config.yaml
n_layer: 16
d_model: 256
n_head: 8
n_kv_head: 4
head_dim: 64
d_mlp: 768
vocab_size: 8192
activation: "gelu"
norm: "rmsnorm"
norm_place: "pre"
norm_eps: 1e-05
positions: "rope"
rope_base: 14700.0
rope_fraction: 0.75
qk_norm: false
attn_scale: 0.125
bias: "none"
tie_embeddings: false
parallel_block: false
extras: ["capped logits"]
init: "trunc"
init_std_qkv: 0.0191
init_std_o: 0.0191
init_std_up: 0.0191
init_std_down: 0.0191
optimizer: "soap_variant"
lr: 0.0059
beta1: 0.95
beta2: 0.95
weight_decay: 0.0
lr_head: 0.00853
grad_clip: 2.0
warmup_steps: 200
schedule: "wsd"
decay_fraction: 1.0
decay_shape: "linear"
final_lr_fraction: 0.02
batch_tokens: 131072
seq_len: 512
doc_mask: false
train_tokens: 504600000
steps: 3850
dataset: "wikipedia_en"
Each number is 500 + 40 x the weight over its row's rms, rounded and kept within 0 to 999. Layers, rows and columns count from 0. Numbers have three digits each. The size before them is the row's rms in percent of the matrix's.

# up: layer 12 MLP up, 768x256, rms 0.191, rows 536-635, columns 0-63
# down: layer 12 MLP down (transposed), 768x256, rms 0.213, rows 536-635, columns 0-63
up536 100:480448518508458538517508517482495506514469491461535533448463539496466504548553543468438496473438557462581534540458470470531457532523506504540465584498521476527597535511486574521637542558513510
down536 097:519526491514463578488506488423537417454442488461461570475468442517493498452482595433520488448457557502479488555514486529484498538541510434470501470520540483447578468472508493497531410453514550
up537 089:584450453512483517520484478538481486471484499518418620503489512455597426482482459504489491531550462474523517523546463469463506546485503443503518499488424492536543504464432461548475478437380502
down537 100:470526596530498483493545499501511527507504514429517453502523502516495455505499584529492538465449519479542503427492543544541480535509508525517502446485547539491530494518504472552479510444556415
up538 101:512554478498513575527507522538533570455516507429467513487532515507474508485527485535498497513503524508522532519572506491529436506531518491551489515479510465509464511482474627540411561475476488
down538 103:535530441517485527498523491507521465560478517546508513478445460509450511522498517518543550501493507478431535496503466479469521454509546479519496447505474504467521442582448400535570475500490474
up539 097:495453555446495450514555548440544505540500540404619557502504512526420519494487531534515520506489479416545507415430461444495514455501506546436506521543483519470458488447555456518528523532495534
down539 096:543532488472513580495482535450509472498537522505553501497467468450467462573470540529483489492530506448547535545405615476496512430432470540412495480489452522515477508433479430470507483518500495
up540 105:579548525552488498560515523558494524503498481500511468526454494500443527559518530518461520534535505495489480391464566454533555478531568500467490467472504439504497514520564564514487526526503534
down540 102:517546499473464465489441489533408485455529508510534488486564501460538457430543486528432520507561543489510589501612491456493594496495493521495525515552459451523451516542452511476505486509560512
up541 100:562574520531447498575453419453452481521477414525479483531495503592471493501504486455439529523494483444556445494520515516532449467469482536538509488556490543467450509517497497503525532495428487
down541 087:529445539500482456529550435509495519502510531482438528513553579533538600467501539538472531453506503506510473519495525478498505577502506443485552541517534388457485535531475501557495515543388539
up542 097:551502515537491467523482541591528528551522427477526523483504492552553480526488478498503494526583534509467540442520525447459509453450466503450518440495494473488447465460517541492545527478510528
down542 094:601454569498504512533513429499511518534447510532515476555511463496521374471425427586499517474454456469457510551512508498532480481532546538455504453475476522507494435517551500555531490501514529
up543 097:469575488552513445538508477489504391492531473582511507498487544502466525524515546503580478493498474501540532556459521494475513430561410536526529491524562472551491512442472495565525459571495479
down543 102:445454462563498510455411524493444484521508527430581511483463454494490508456515580512467451472466532485476458504500527470499503516461484561481473422526504450541498549520546508495481525507505541
up544 104:526543544511454564491473474548512503509518521459477518483376514519523517494504545422479489457458457504527451464448548516436494503517493472478518515428470417504410498406503574469455469533498476
down544 095:474498554518438573448542470564526462520532478526458450471498518551524564467503405510501407493498515559440531509473556460560459527528572458514452450511468594500523533537486523431480481511507537
up545 097:532489532507516514529555476500507522523502455489492471436543575558438428507495502549468520459457428486515520579536426620490431546471431500528481458481466458442544455461456517540543466566452491
down545 098:537556446482547513461549533512470485483515490555546465476527460465579436539483476510505429457475491551454444490490611551548556573468427456472452504482519464458487459468449502514482468427545551
up546 097:498503514423530527508508436496480504476472461501470522506441525486519541531478433502483503540509493528535464418525460479488531537447525523534527505518513551465454495519473443546469444486469517
down546 103:587529495532424447455477565494515485491469535521508467443560513563514470472543491464436477460466500517486552516477494504517498493462492436483406477546503446483519469512503536446490514539525468
up547 098:535551506487579468565492486468572485462543550505540457477503490490508483470502510506502501539511424546549496582564494559483471546517475473475514451520520442469519504454485522515479529441502539
down547 098:525434518461473474449549532515487494583496474475489555489449573558511443454485436469457474526461497453463518471483506465526574476486531529573465473469500491545541509550539395472455475500466509
up548 097:435554486486467510584533546485499527527498519551458463452464505459507487523551493516507432495541465547477462470526512441520520490545512489427511524548500506468464522455427476501459519518417535
down548 093:535447533490449517485466606509511447469567444464449524503425554507421503477507477543494542518566487525504534496454495522518496525503519559536454404505494498433565465546518525466450482518450462
up549 096:526524516537522580514510457472557448468538585558503505547471459447623538518538458562525485529536471523520475480523495523559473483510542525528473496572514479446438516524531504485461495582483599
down549 098:502449476491454549545506546467484506477567520460528560460451434554488511474532464435427504450475510479493557550441500449440466454518483503473474505491551469425544469488505468498485494458510485
up550 100:535530424527576550469545480497424435474519495427454491506437541446446528436466465509498482486451514585519475518476528451491381452572490471553519515480481500484488452490535527493414512447459567
down550 103:543579584569433546489470528510460510484453462472518514432498458467443523494499466467475526513420437424473535478475441480549494482489494488498453478520465504480518539495543515511489473473559465
up551 097:478476555517515526453467496475529545514552487535477518543500469469492480486539490481489518505559512464526561583541527431491532502481527444505450474388513482478522502501467543442546550471427496
down551 101:560516422504468516473477478459517454460506476477492525479530649468510559429523497425487526468490526482560476524464518488500459543528456521512503561546550512542543476515539491533502525532601441
up552 100:468514514536537438448517523497538583579610473520547569475511475499525510517435505463474498508445507501522512503460533513474480605532520484509529516540498479481393544519445519470477573542493510
down552 090:551500491531492482537509529502527550531546523482440441532492435476528478469453464480521560443514542486487517480496424513496424542488447504466555498515400565569506557499486492499483518476412553
up553 104:473540472418532576500525502567524511497457454515486557497467523504473498474490477587527516556471515459500466431571533489502410538481517508556512520536496506539440539539503485495521511513472498
down553 099:462521529533520445513535512467447505426439446451518478544523534437510466500546512485576514438466434461488501440540545578535520502494526459478561449492541530491488551537503511530479517549520552
up554 099:495464583489518513508479506514512547544530489525564538516444482471508474563463531541506515531514495524490517498538536455494468429488521573504464459479533460453456517538523535487507491447436626
down554 093:497513432524543473481592510436538535471485466568495488520493500520479464507550473468517589553488482462520503527547477501535541483515467512460500466500545487508544526491551469422472527453537516
up555 098:546492497555493433620477522473500528559552508530471493574554477535528499480464568519490555478489516486445491481465515526511488485503516534571454493525499541497550496500545538551516439544459546
down555 099:533431430543534540497503547478473552531482522463539429521513528473445580508505529518533422541440523470459508509537564473503536504516538468449551504471462518557485513504540475525524560473503547
up556 096:484453490490524438514440399564502546550478516516471509496545510502519497560506442528548452482455576508506509537587507536480517507476562491500531451496544470508472497565493541485516427576476413
down556 091:582538489499493431512575543438537539583602496462435520421520567461554529507509481442507505475463529523535473445516486554497523513496589509513492554479443486389474503527446432542553445579579483
up557 099:470503518442452480449578449465545507530461624536591416543480481460559576451500511483501495526467501528548501500453447513529454482498510482531465447513482546486543454483568552479456472506533540
down557 103:532417521498474545454506519517441485510478624537435564543512443558513469510567461488500550504537488432480469541505518493501516438511515497483471504575514466554573520578446565499494493486488545
up558 097:470577534406470415449479449509507591479450557537475513501507501521549431532503464526477530470487460485531503461515501480508521446495474521497507479586486449499506444493528464492458474543499499
down558 095:553455431539564566446497546510513469512440448551463506560448444416509438415479507500517526580523495547482532479535503496496473492520533487528500519572509474495447507499531552531507408444507561
up559 101:559449465496470455478501474443550463526507500470503495524515420475480493473480492547576486487508483529507506551471470535501523493398419529484479497506458523509496486453538517461590596487522545
down559 096:438528493482484474457482524523556494484508518438551507451458449577457577486483489527522517533544470508494513462519448487487572524496507502461470508474527465543449487495550516471481530500515478
up560 099:427493480519548583484502448430483499462526530523462540538544527464510476586542512433498521583516580482472425499549514497541495460424504545538459531461489442500551463515526447573456560473546506
down560 099:530538509431540546487541544428546504520453509462512439492549517464456526456483498507471517501595488461518465499517494439499456499526423560498555492496485430437505483457514533437549554527469508
up561 093:480469545433482518410542431503475476451475494513524510385441493539516476509480507449536484511522472481529512520500524449599509509500464437504511499405455503416464491524547429549454591471560521
down561 097:550488474566469475567428493532509531462525520487465559549490571510540514498556541525499479554509481506501476461464465528441502499524540553475520540502554491549469494488502506549519488471499458
up562 100:480473522519510510491523482528495468535466508538390525452557462492559512464493592483495525550540558512498501427442471429515464492570499522576486548420508507585467529498498477569482538534494507
down562 105:523501544471505495457549504514577543493469466447514532479525555491529438538517490493547572497511509533424489550544496491549443578516502509432543469514553468541554517438495483462495449474468461
up563 109:478499437510496458500539501454557493512494448438476549539553495488450483517522570484499457543471587452464515523443519439416534497477467569462545428488494471400466513458509451539454465566418508
down563 108:514459512454536495463489493509548495530476539524494507560504504533534483488573491525536454556509533517465493496447547520424528485531533499503538472502536518557509563498546407381427510488419584
up564 099:456491532541590511508498449534416499508518455493481509532560505481509475522533630549522464552566466532506541532521519431532472442475464456514423554415498482562487477429510513523485496467487529
down564 109:460481575452571549463532551461565520506490510514438437517369512541451491491525420447505406442461471465487485528508521401480490552513467471521486572484458458459518463433515522512535430405514527
up565 105:531467448462444464474477444488446503497479511498501515551476475618470500502516533418560580474515509539561536480431542532514536548483429470502484484483536542511489539454514535481527496493435546
down565 107:487512529493624556430483464478514479504423471489456520495498496444475542530520572417497451526494520371528524514467476473514467519458557510503430469484618478467519472460554451547526511473482578
up566 096:501542508534461479494511521500487535471479548584549499509477524459492562495533494474507466537524550502505447474546537553535489506536515454567492503497438457518509469512519524551455570564596429
down566 099:544574575482555513540438422469460489540487531460475506548521476500567460521437534442475483489472473495549444485529512498510541411517410498533509465482523460506467476468450482456434506449526491
up567 100:490408499441560514448538421478539532439535502457443485419447437573528484495533446497490557382524520456495468365440463546505496543440444577514533438453574451491509479452522510509505491551479536
down567 115:473472442499457525538485491455484481466557552476528441528481476491498512586463462567500499563446512485478511470508507440500570505521523490507441454574517477480550567608485473461443547459456515
up568 106:361558489497433484517542541443554482500503489522470479532457526522557451522426551494533505478443557481533541503468522568529544497482503478509473461577532516523440542503523450552477470520511541
down568 111:488502536433480474499520461458530388523533610503556550553516497484452558537476532517456518532473469455470509499535506512448437503516458534469452527470493418612527529459515486504402523423530482
up569 098:441536535528501445516495526396466509473526542520460469448471535494539556499495531557462499541470498455477409544563463424518524564444495485496567581505490562538487548478520492538511524488488578
down569 102:501475437478527579469508501551426505490492544466501473515546547518528475464446518497557528484492544481556456512458459486486509466523503557516518467502468476459443490423525543479433399516451514
up570 096:515455411508418358530545428510523472543543433460552516490584462459507457435487501518470569504470520438564579497506532503488499526558481444470488498545526455545550470547492547519453504527560498
down570 095:563492458455530563436475556501476504482541513524527507498507541541490477527498554449472466492516515493496525530479476451520591492548549535491512512465527524455484487440478520541509526543476546
up571 095:523513536536526486529546516556531475520518448437528544507475468516498466526542458501562512455471479525499501550525518491487525510491474457470467520490450439471467498562479555488438550437467482
down571 101:440494503513481422491470537443382501493532512488486478488475448471477555432443513593468471563484531440501466483472492462459466466509534531418516450501465465452575452499474503488498483419526479
up572 103:477497510493555515475583559510547528468523497488493463470546476379508416507467552528434497539462467485538499419513602503468500512394526488519456529431603595484470531462469486542508452497472520
down572 107:443483508540554468579471546456460508515488411460489516522591469567498456473461480487432583422414469510501521510529520470534526507522499444538520537496557515559546515451479500513498528482534487
up573 106:507580488501499570579486520501621537498555562508438525540501528485509525492517473448536467516424471498584502422541568509550467438510481477464490522530505525467553461448502442550520468492532443
down573 097:452509437406462470469565476477510502500503556486468490528575426545520548517515467529523502498547485503544543489464492519474475528522562488562554494483470505544489501550547450520459514469505507
up574 102:560473434497503461553491525517435553552495462496516464553469487521448502467492592530555452526490510503532424509435553472584540439509526546480497515471491515483504538423543502464486575523523535
down574 099:419430497485477521488495551493451494486572468543570507456551474539506542491479486506495489422589541504481537484452467533518500501545466516446478487449521529493505506418510458485528562512542474
up575 102:540448429453529489389505516504497518555503558507479547490551474503565515433562494495520490522456537478495496454508513540480496423507472509495526502514576482479423454475523540535452480473520503
down575 110:441469511487472550491468469418592508547477501593464431520513531481549435545463508539428544513480529542471531539563577410532558486571532479576527464483550496524527469459489458542421539450448488
up576 098:504523505443509463528512510537429480527460505525510549490488446521479525485556477495473441532439513488571455557459589438478438489467439513510473469450465455506483513573481541461510548594474440
down576 101:506521467445495496437499515488466472560531403508467566480466439464537556463531476497462433543514525545540428494481473512489492506423477491528530562446419519521513435564548521470507447539448414
up577 097:533488511567490541520491506464504483528495475483506494504545494541514498451417546500498504487490446459531470490541526493488474480485505453433462482479507462499503492559503525515421495409514532
down577 100:495481561510476525502552521492499533464455507479477495491593571503596454520523558418506484525555489499475458466483517481536494512543535463519519517523550524493477527445566484506505564541479480
up578 101:466473530545550421507486528467555397514524498521459491530515471475546503528488464510501417527456491532472554475457449431495473440472521543477498565491464502468545491568486473546510458526528489
down578 104:510593506454522425498486488502496523468535505440504529521571535540447489431505538494489504541446492497555482525555565487489542518542484454524515535520505467524568504503551417477438477494549495
up579 103:442502469456514486555511428506540481500490474565528492501491484522542520563498500496557451443534539529603438487502482445478470534603514519479478520472505476526499536430552521509540471546394594
down579 094:566508576550455544549528447532546569495525480457498509501505467532521462472475388521563489474436460534436524485430468474476455516540532507474534442523504460486511553539502456473565495482369471
up580 101:514544490505537476474531453442504468459502506499517545530518411481536500462515499432490524536473463554526469543471470508478482478470493551504481493585506501505414443543446464532516468515480502
down580 099:445543463568521502498502483453515517484528530470488462566516505484554462490467539534492559407430452519500451580436491541475509430524452521507493501558479499540508442603504501479535502516542469
up581 104:517470460457459466466554502494618513479551452406484483561547536578383461533510484492492579432519468522490464525480466504517458452582518484546494481481512526532494505523557500500510449460471507
down581 101:453502447504494421480522532514561479492457512459454537489501554427480479424575502537552485517513541507524512449499513485503509511534468440416451463580508497529484493542507475458504510503545542
up582 099:506517488486491453426487512492564481535543498518478491435428443498504464539449432499471534508497544455572522448450516496533559461524517568509388508453484547526471496481537455507476453503496481
down582 096:443415482492533534462490470526403523446508615400479535481415595464547517582472515517567520440515540534441492520546493524493429480499448507477547552520469493502521483533486529519524497510474482
up583 097:503473492425502586494560555454525418560479524485487500483520481581604525484427475486550554561500478524480534458480575534565453501547473534484464459528469508494416486427496510476447519450461493
down583 086:450470513452477476441468511488459474496453479522431414502474482530463483484494458444555458473507477477558625488480459524521533459492552521546550495508404585507458530537454468501532521533509441
up584 094:514481504525489475440487411530472516526465550571492523554479538464525512394453529453544549511431547473433462474486527506569560482446520527474505481548500554503515461481468513553498494490437534
down584 093:516443474457482525501488485423498445485473501421571510471524486531556523522557508453541484460526490582514515561482544446598522483458463540508431519471468497527476490507478489501486531483539505
up585 095:474581535463462450550487452451458491472500504504462531476503468501470529417519492482481466495378499485535542465494550475456491506519513422489538507519556506416518466463519484497579513527528504
down585 092:513462486451494505566570442526514490488449484542512506502549594536452483552528488525498524484488549573558457499495458521488493517495512513536592549459494501543510528433520501490479497534545466
up586 101:463512472479431539532599492535511521509444421592498512505411466497485487436543466542538537451487495560504485516595521483510518485443530468517530379522556531541480532499509499515468508544383529
down586 101:508513508451478523485509571545512509510442485538459419495503498527466472475531551430527523525539505545439472459443431578510562489423532490513535481544474520524462538483485588536495519460403515
up587 101:469550548582442546562517566496521453536497514478547598512446490521553475548513529532471499451479479461498512468456525492506414584502549554519508476435497554472513558439466552539496584495547512
down587 104:522472521427507579439505542522501557446516494512471471468492488517506575514577503458518552461420527466495539496535553441451466533518578544574505440519425549472489449527570541486505447516476546
up588 099:532461401449492503488486550471521560496474545527503505469504526507443542520484471509528474494523473493461436527524516568527460500455490576544435488522587467487475466469491520494403446397504501
down588 099:426507398493515468445472524511479496545526567508514466370528504522499490484529453447468483498471428456508526468451489529497537479512480452503476549509518509504507533499485485516507505462510477
up589 105:544502497481484483481517433512511524466466481459530465475512535478518501584545507432506486533476554471547455538537492497466439550522510407495504495564448500499478452499502530431513480439527570
down589 098:477462436510520512510450500503439440471451548510494495526570519533511570535523467471478523478449598541500470545479441567474487525429489513509509489523531491505401519459486450463538571471471511
up590 099:467476435551460454513498470526531478485496501552447498457504392481423512569569530511511455479521515511508502508540514446535520576477481505363469450454591460464431563540461423471538534454479567
down590 101:474535520548509546483481488499512462493457475480411448522460431398504485556508503451501518552457510515509528498522475481509497471511480503485492465438524524487477507540502570458460453447446491
up591 105:440484482523479473496565462479512477506451559532463510482541459479520507582472488502420511503473479540496541470568408371471512522471475538492470421469539536484511537466483445433397522460512434
down591 101:496534531517503541453449533464441476499451517514502501476478502389592469516404559443515479453431566480428584479516467419475481496490513543508457459552520540542496510613488436459525472483523498
up592 099:555488516510602452438479493506532479532554465570511423445525477459444482428550525504532451532497478500534468450466508491545500569506468429492483507499529487518491464458468593561556446571453498
down592 099:553472570460519459493499500435419453447492542538532490472492455544540390505473490524429442498463529538499498490477555504448479494507540503506504482494493542526561477467485494476502512455508508
up593 095:454531507514520529489484451476525518445455427472493492514543539478458616434518487501493481487463510535526527598489527540498483515497477473504483468420447530495485495496537464490492495449488528
down593 100:536523519475454496580500493529509509499499511497507468543429460472533457436481558492467529548496500479474486502516623481497584520526478528473524464522458508545531511477466582526543422515512559
up594 099:469493445532458436508462519526537464526477481481542515495434446439473495586541540491581491524496544521519477525512462475460442475476539506465486476549503540487453482473527584526476473520465507
down594 101:465532451452467523476438488479527492462519488475483475510494552514519529500449541486499472543467476478499515457484556456523479524428573497482477505528558442426491481560573475554549504526486476
up595 094:492577502561551571533510561496524563520559495511568508510402455553446536579478469499489543500512530456563528415498461465525525480483486499453440480509489570511459440563508513518562470501447563
down595 085:501470513506502429502530509506514418519483558481538488557581508465513515521496447599456479500483516606518504485475545512466504528437510605535564441516459487502539534535521425522519498495583458
up596 098:505559466464460547485499473506537468475468489538440521524519496536523395429570526569511506552457456457483506505580507480519527505533513551560477496543462437512484435528484518566489463495527492
down596 100:510445504532506524514558482554475444502459560467496505440476565452485473509510497492516447539481493523654444472484502491554497534502509519516425452562413511516450476480472500539476541474391545
up597 098:520531461502517577501567489522527527494448536525509461503479541492529449523492495561444581538486424487484500525503451527479544534562494492531534491518498509465460493466529530407498594543524499
down597 104:470491480426555497454531535470510476507433567502583524452533497518446533472460471486536492467469484536487451521446505494507559479431457425501454435553494506556464595547539597509539555477486526
up598 096:548526490554501467471496519505491496564530542486580461462425513538463594529429560488503475477498523467469496486502549428515523562512423540460450473483470502494453503566518506489581491441509397
down598 093:540473485603539473525481533540554492471552580514502506480477506489519430486458498434477507552474511486483470592483448446541529521501484459425549561459422490551520567469491512504525539595432451
up599 099:492509514542480445545539476419470503604481460490485493484470542599493511515534501467472485532577476470485455588493521463501494459538537473541426502555493509520438467550524433498469569506473513
down599 096:557472483527511519434484505502417489499510505473441568520499511490558441478543573527506433476558490461482509522482481534439492427548504485486504464471546478549509548491461520494494635485538514
up600 102:546504514566448519583504531540491542501488501521518485477426546473504597414456502500453532477532491447518490523490524464535520500465422472525492484486482474508456509510498476525543508523471504
down600 110:534532499551465489547509509519491495493475480550460474548522569507522511504507527473566466504508514500466548513474556463528532567413509505487456516525535511439488582411475456471578462526500507
up601 104:497490463542488526505511503440534494521506423549530507595513472500507489490476471410448526538512563475474468472473568499486500497511502466503501475561472467551559571448503438573537518555518496
down601 109:518495458507503512463479510510559515537484523579576514494520472536450499554520462456517517539485518480405402521539441503525463562436492483585547606451450481531493456468507495505462449497539447
up602 102:528550444433464564586515508448545521524465545479467542616447515481462558458469498480508577471551524518526506511463438509480456517517444467552467458460548547513505510529484476500420535504539501
down602 103:504377469445533450497547481509498504493528505544513487504509487499530462493504551486508477499506447548461486503510492559510435452458497509359497464527453488406482486455523499512543516497509532
up603 098:476425453545470441521516413519511560542541509548490516497411488498614489493532464482486571413567529519484517601485454554514484543514483470515578437497466490487486504516443513464481527497546521
down603 096:465504530557557508470490537434442497481491437425522534528496477478490591513471490493410514502503527476573474501513540489469491442482547456551528447552515473501399505490485470476452454499491434
up604 094:490485478435478460485478476464520510513526498495471518454513563540559467593485538410413534491430539558463487532542523494509443493466530469489490461457465546478488450451560532474515584528532567
down604 094:542557464442528551409492482500488524514503499436556508550531504472535554462563534606544475525533512552490569495500529463480496496508522485487524522540443435535514549535612566533489476529437532
up605 107:553502475579453461478508569533611475436484486467506480547505507499533544519478596407529421488534509395568463452436473508470486491491522539579458484485472443523517467542423513544543497568543503
down605 111:567526412429531528489482513498475483500497509497494522446466501473510529486506455509527552474522507451453450448493422515446547506526606492492543484548512440485512590461518574527511535543538506
up606 103:512463498478487536493506407568559529443510482534520534489508465421466537516542524539499474484561516530568545470478443486473543489555454468520499457446459460534501532494517551442440482502518507
down606 110:508443520453537442530427466444481516478564548511485392595533482447541501525535521530455469513433520491495532531458449532436552514504466467558489535472504455540461518439463444466448533444454479
up607 099:465481588443531529397590602494575451512476472548459517502472498576492483553537555527500507477505453520564466499458469557503438527461434513544488551472483454466476523452475577534488476480522537
down607 098:555500408516531503546504493506462499486480376525466508474463554466502467449443455503498595494402532492499574501532444543446495555586595480503567531490483469549563500524468442533483469464465450
up608 098:525532569544483545491491443438482512446455530526523507491509517471504437481535436510442422638451546457425506486513448530477477467508416443545546588533426506445485528496520512529510511535491551
down608 092:444549519524555479435499612475443487523481515509457514425474491483519517544497556457531572467543438571548511496546551479538459529474474631507530495488471514476470498547499521423514476546533539
up609 096:558473513485476466515465397496506534450532474516500517550496473555580462519535450487564520456559492487536512515453494512576474472485475482432524462472535546545434454548451632538530562515534544
down609 099:519471505416498572588537563455528471505503548474550495521509438512511475478498623588508439508438544510525502517544523493473521484508507447505493513458485493487546521534553433506400493527572537
up610 104:511476500438431438504520507509518496512494442518469577481519478486487514499561567509554463528530505569502493522438547498546493451456528482522506486477444504548482471461478479573468492508488517
down610 107:497518524451607518522511519493425471513451509596532509481529523437495589491546512512529441495408468465450516449511465493500421487472507502527520438554460551436521421522481507484491514527496448
up611 099:488473456527511513552492507569486486457513482509467525557573497423510532507522524488516446547490476506579460487530492472606455418448511510535488463522509559508506556507517511550555517532494486
down611 089:495470482481494505514495491473510462470539490523528462490485455434539517462542534499479470453477517497431448531487503456573534459500483480512487506559546575482478435468447402500490500561530531
up612 103:502531381629432515551449502459496511504510499456473429561470486519485420476510477422479518485607474498503503464525507526502460466531507504532472469470492470517432488551533497553529492433520542
down612 115:486541502450544501530478571539546461525454458509409445514532459552554490508484504514488491480476515479549480549505470388487522476512497526536539427488512468563477481463450516549511472426488487
up613 094:499473566525495546514503560533527497540521494502533456483485501482410448475465492538505507498473462539578442466485488499501484491532510498536472466423517443465487572454501487510435480504473469
down613 090:457538458472524460395568502450552439483405477557551517523496456494567558484457411455474503522491464482483507521481488582542539460462528551523522466559463516528508582468510539442511536564480506
up614 096:609508501495486506506498492582453478514435527435492508504495496478454534490481491560446456539488428486524504494459478376504500564568468522557582539521516512528499543549466470530453557492500527
down614 089:480533524546513490470471534485586542491570457464505486495551488480475481507483574434538478492577628466421487518576553523590509476453535473486453486525442511470462463528537491503501479476428518
up615 101:487473523438534463510534536503481504481439560525522523489516457494539490549447523544429390454467509526567503464528518508432477450527475468568476486514470572500513522489427495470497513610501535
down615 107:470451536519413480526454516532423487548541458506488516486551519470508472506519501517446530608538524465460498488550495501499512488494557461533566481496455425480544605572584493620500533516535536
up616 107:545396580507473488553500508511517480499448496480468523446488533522479517524522525490521478478552410434443486487535475546465467475512474549542395471505468465475487512458446509493517396509484461
down616 112:527483504529498564520576517582517528508387465476467534503552371577472504542487505603518521446541464530479517510537519482501593524493492485556457475505482498504457575432505450546482454501469568
up617 097:489544477548463527498522470541467487440505553446426547525391454449551456530472479467554414550501522491500504551464480484504515526431514448474508453522423515532510512454569562490495467411558440
down617 086:450479602507521504456416475510500471492466523585499422474472466502528518433565486510513478496518509434485487478564482486506465452534427468506499474475509520466531464549463490557449536500446520
up618 102:505462482498598498504506479480498479493434490557474520503498505479544569471442472413511489485544452553545498511461571497611498471516530504445571467470539396506481445480556439487500509483507490
down618 103:518574439477471472471496527477440528469551486414455563527455465510528471460510546506501489582509479493473495465532421541451473537499467563474548511484473546499558515436497527568478404537518476
up619 098:437462478508465472522504529490462481494484463472407488474517474495486489510503541524486472540496474537502465491526509456577494518464520501510457476469514475550571473489545566587539500536483567
down619 096:496506500407462549470527514508508507485517554577541487473549487532492502472473396477445486497488516481410578471505512534465497518455545437464454494496518518485465515491553468443492481499499475
up620 104:471446485461466534486502561515487511503577531461472541492481506466485530436523452511482499412500421495504535534549524501552501432526417463493550480477529489459459569398567549484541444504524575
down620 098:455517526568444463548432585513472523431496498536520524480546472468561525489457572491494473472526479565467510525461463497525485466457491542496453563519477504486540565508597485496537502497516502
up621 103:444496456464497523476491561511459495512615443524467502449421495454408513542515536433518540524543554471485516505505540472526480556476565499497481531483461524484498543482536576509479464442490475
down621 099:457548520528506474476496571424503513531510593582492498543518492537489469430515527490509524516486513495523553490510466537493485442550475414471561469459524539476517530542586390487576487479519543
up622 110:510498468554488448486500479549522450531456518508498543436524536532452501388450443495489456496482577552522531507468545565503463472497500466505445504497479471465521538495541474509552532394549565
down622 115:531514481475490493498487499473475478509389476494436547581442514493499587479473483518478499557497543554511423494442471485436503499402557454402508482496434529405497480528512463551517546501562560
up623 096:502468539491522422426584537546486493454546562468493519506580582495425457434547540522440524517481462583561457474539550514566479489550562494497482508483499504556485577523560499487523483514563521
down623 097:492610539484572502507531493509564490488524499500462438520506532517526527509522562489535467440488507494498553484442540432540550486561516490477511464478460492501446487449424467495490494494545476
up624 101:528411489516487502495497445533433463536465445526471481489521472496487478507397470509457554528491501581524481543473547454492515487532454509478469461508528470600458461519561526580482468482533534
down624 103:496542489447568509491485456516511537478445498600421510573526447488490568448471559483479483509480481450574512550567463453519540449551503513558440479496537478447403537494546444475508548443518558
up625 108:411543471547438586433460579481472508509519526541488503525565510467472517492485504434476539518573531545495485486583491532504494422491414480482527425479444468546501552508586505529472425513488526
down625 107:506509532562492537508462574465440555485484499482520517536537486452541548508527541480468561488476487490506493570463530549478546472473477512487515504468513418422497516516553511504441429532552455
up626 101:416483498554548468548528541453468527559488509527454494527434473493504510505470535481521444462522478490566430454523479501473526451462494469542542559501468564491515526581489517487499531558499497
down626 101:523529466488529514519535496489515487429487402450502534444558514523461459533495545488497522488458471474483506475496553465496546521501509455563433479505526447437475486542467489500562524434519502
up627 095:555496498503482467513464445542547506476513524464452546472502538513434512475462525508547572536536485557545509513533473520460560553467450553474431555494555489502449513473516459459600479453454518
down627 095:455504506530464502539534437593536499522492451511547429528494438531542513507545492481540573481482540545523490556514511537498469521493550456513567504468530521482581522493491527442477485549524521
up628 095:525577521465485552513539504512542468472492508520404543490546439495418444502505553456492544552553443422484455517453586487580442517493494458458573479599558472466552452423520526502469575419491459
down628 098:440505525508514532509457532508519517484468567454453461532491501505586517478589444496469476473504538431432520499562558553472534512445508515417468516500528526475545512495505504510421538577464454
up629 096:560494444554503433426500506555510435493489555500529475465510519548522521496497547546508552458511490540539547514388445481473505359506558476461492554424536496525499422538483511547566499514499536
down629 097:569496528511549415553523491500510468568482509436549491504530491505484527512451458467503485465534420602491519487490476445493547503491482545538517435470514500474535509481490576456528496489501510
up630 103:472533495525453488458502439533516500606457564479558510466533486525528465462515527464530558546480604425453504496563574426500514495515526533516567519524449528452544481451496459575555514507458462
down630 104:490457503492509518560453498466505422479513441493526505481521503506544432532568514489531462447503538502512474491473482479508440496467519579497383443500465467522556529482478453502469450485437476
up631 100:494489496532494509462550475475513549512435528567498498502512541529440506459546544507522457472482572500516457487562542613520436543437479498527460510532540590450560477579508467503512447474538500
down631 097:535576511482463509452544503463493505547474529434478469618506547478521501511482520570525482483479552549519557463477510556527527494522426476484634556536518496454546492463523518492499510532522528
up632 102:430507478589393518545565518571522432542540425454502516505454534468448489536471554514469502440437508470558535497507473433477460608477487490487498517485456563516535520501573522526484501508443511
down632 109:519503414485531525502476556465487463491527513537457463517515505512480515488517423501455493460442480451438543503561450515552636500467475538459419388501475442521476556478503566509529452474477565
up633 108:442506474534549419507534515481479522548489541475523483506495523443530571447459520462438474566452461490535452549435534549512530517460543553473530541534514490531480475471513555521541475504471529
down633 102:511452555514497523514577522477445517599502475482529546442497474520532484539476479411478487525512481425461493503517455597591490489507541479544535535483501548486522513445494518495537585507480507
up634 097:445547532568583506433494509511487534532520528481530542494503469611481474506483503478499538544521504500516436444501538497532457543538513464573557488449460536391504472507523484531459547523544470
down634 094:517523454490457596483519518517434516499507495492469439557489509501563517483533489502510482544569532505490503540418493462499521508571574478448500569509570541407478499475498488487509455488514551
up635 106:520526540488548505483520514478600555505471499484492471457544515465468603467561485492474482551474531513533475570548501545506477432529432490509498489514451503554498478457516580473506505491417560
down635 096:503561503478533453529460495519492468585539426515534449485498475554478566499495525519495476546536498507433451561469556527499484507553503526483545479452459515501513433592584528442519445524460457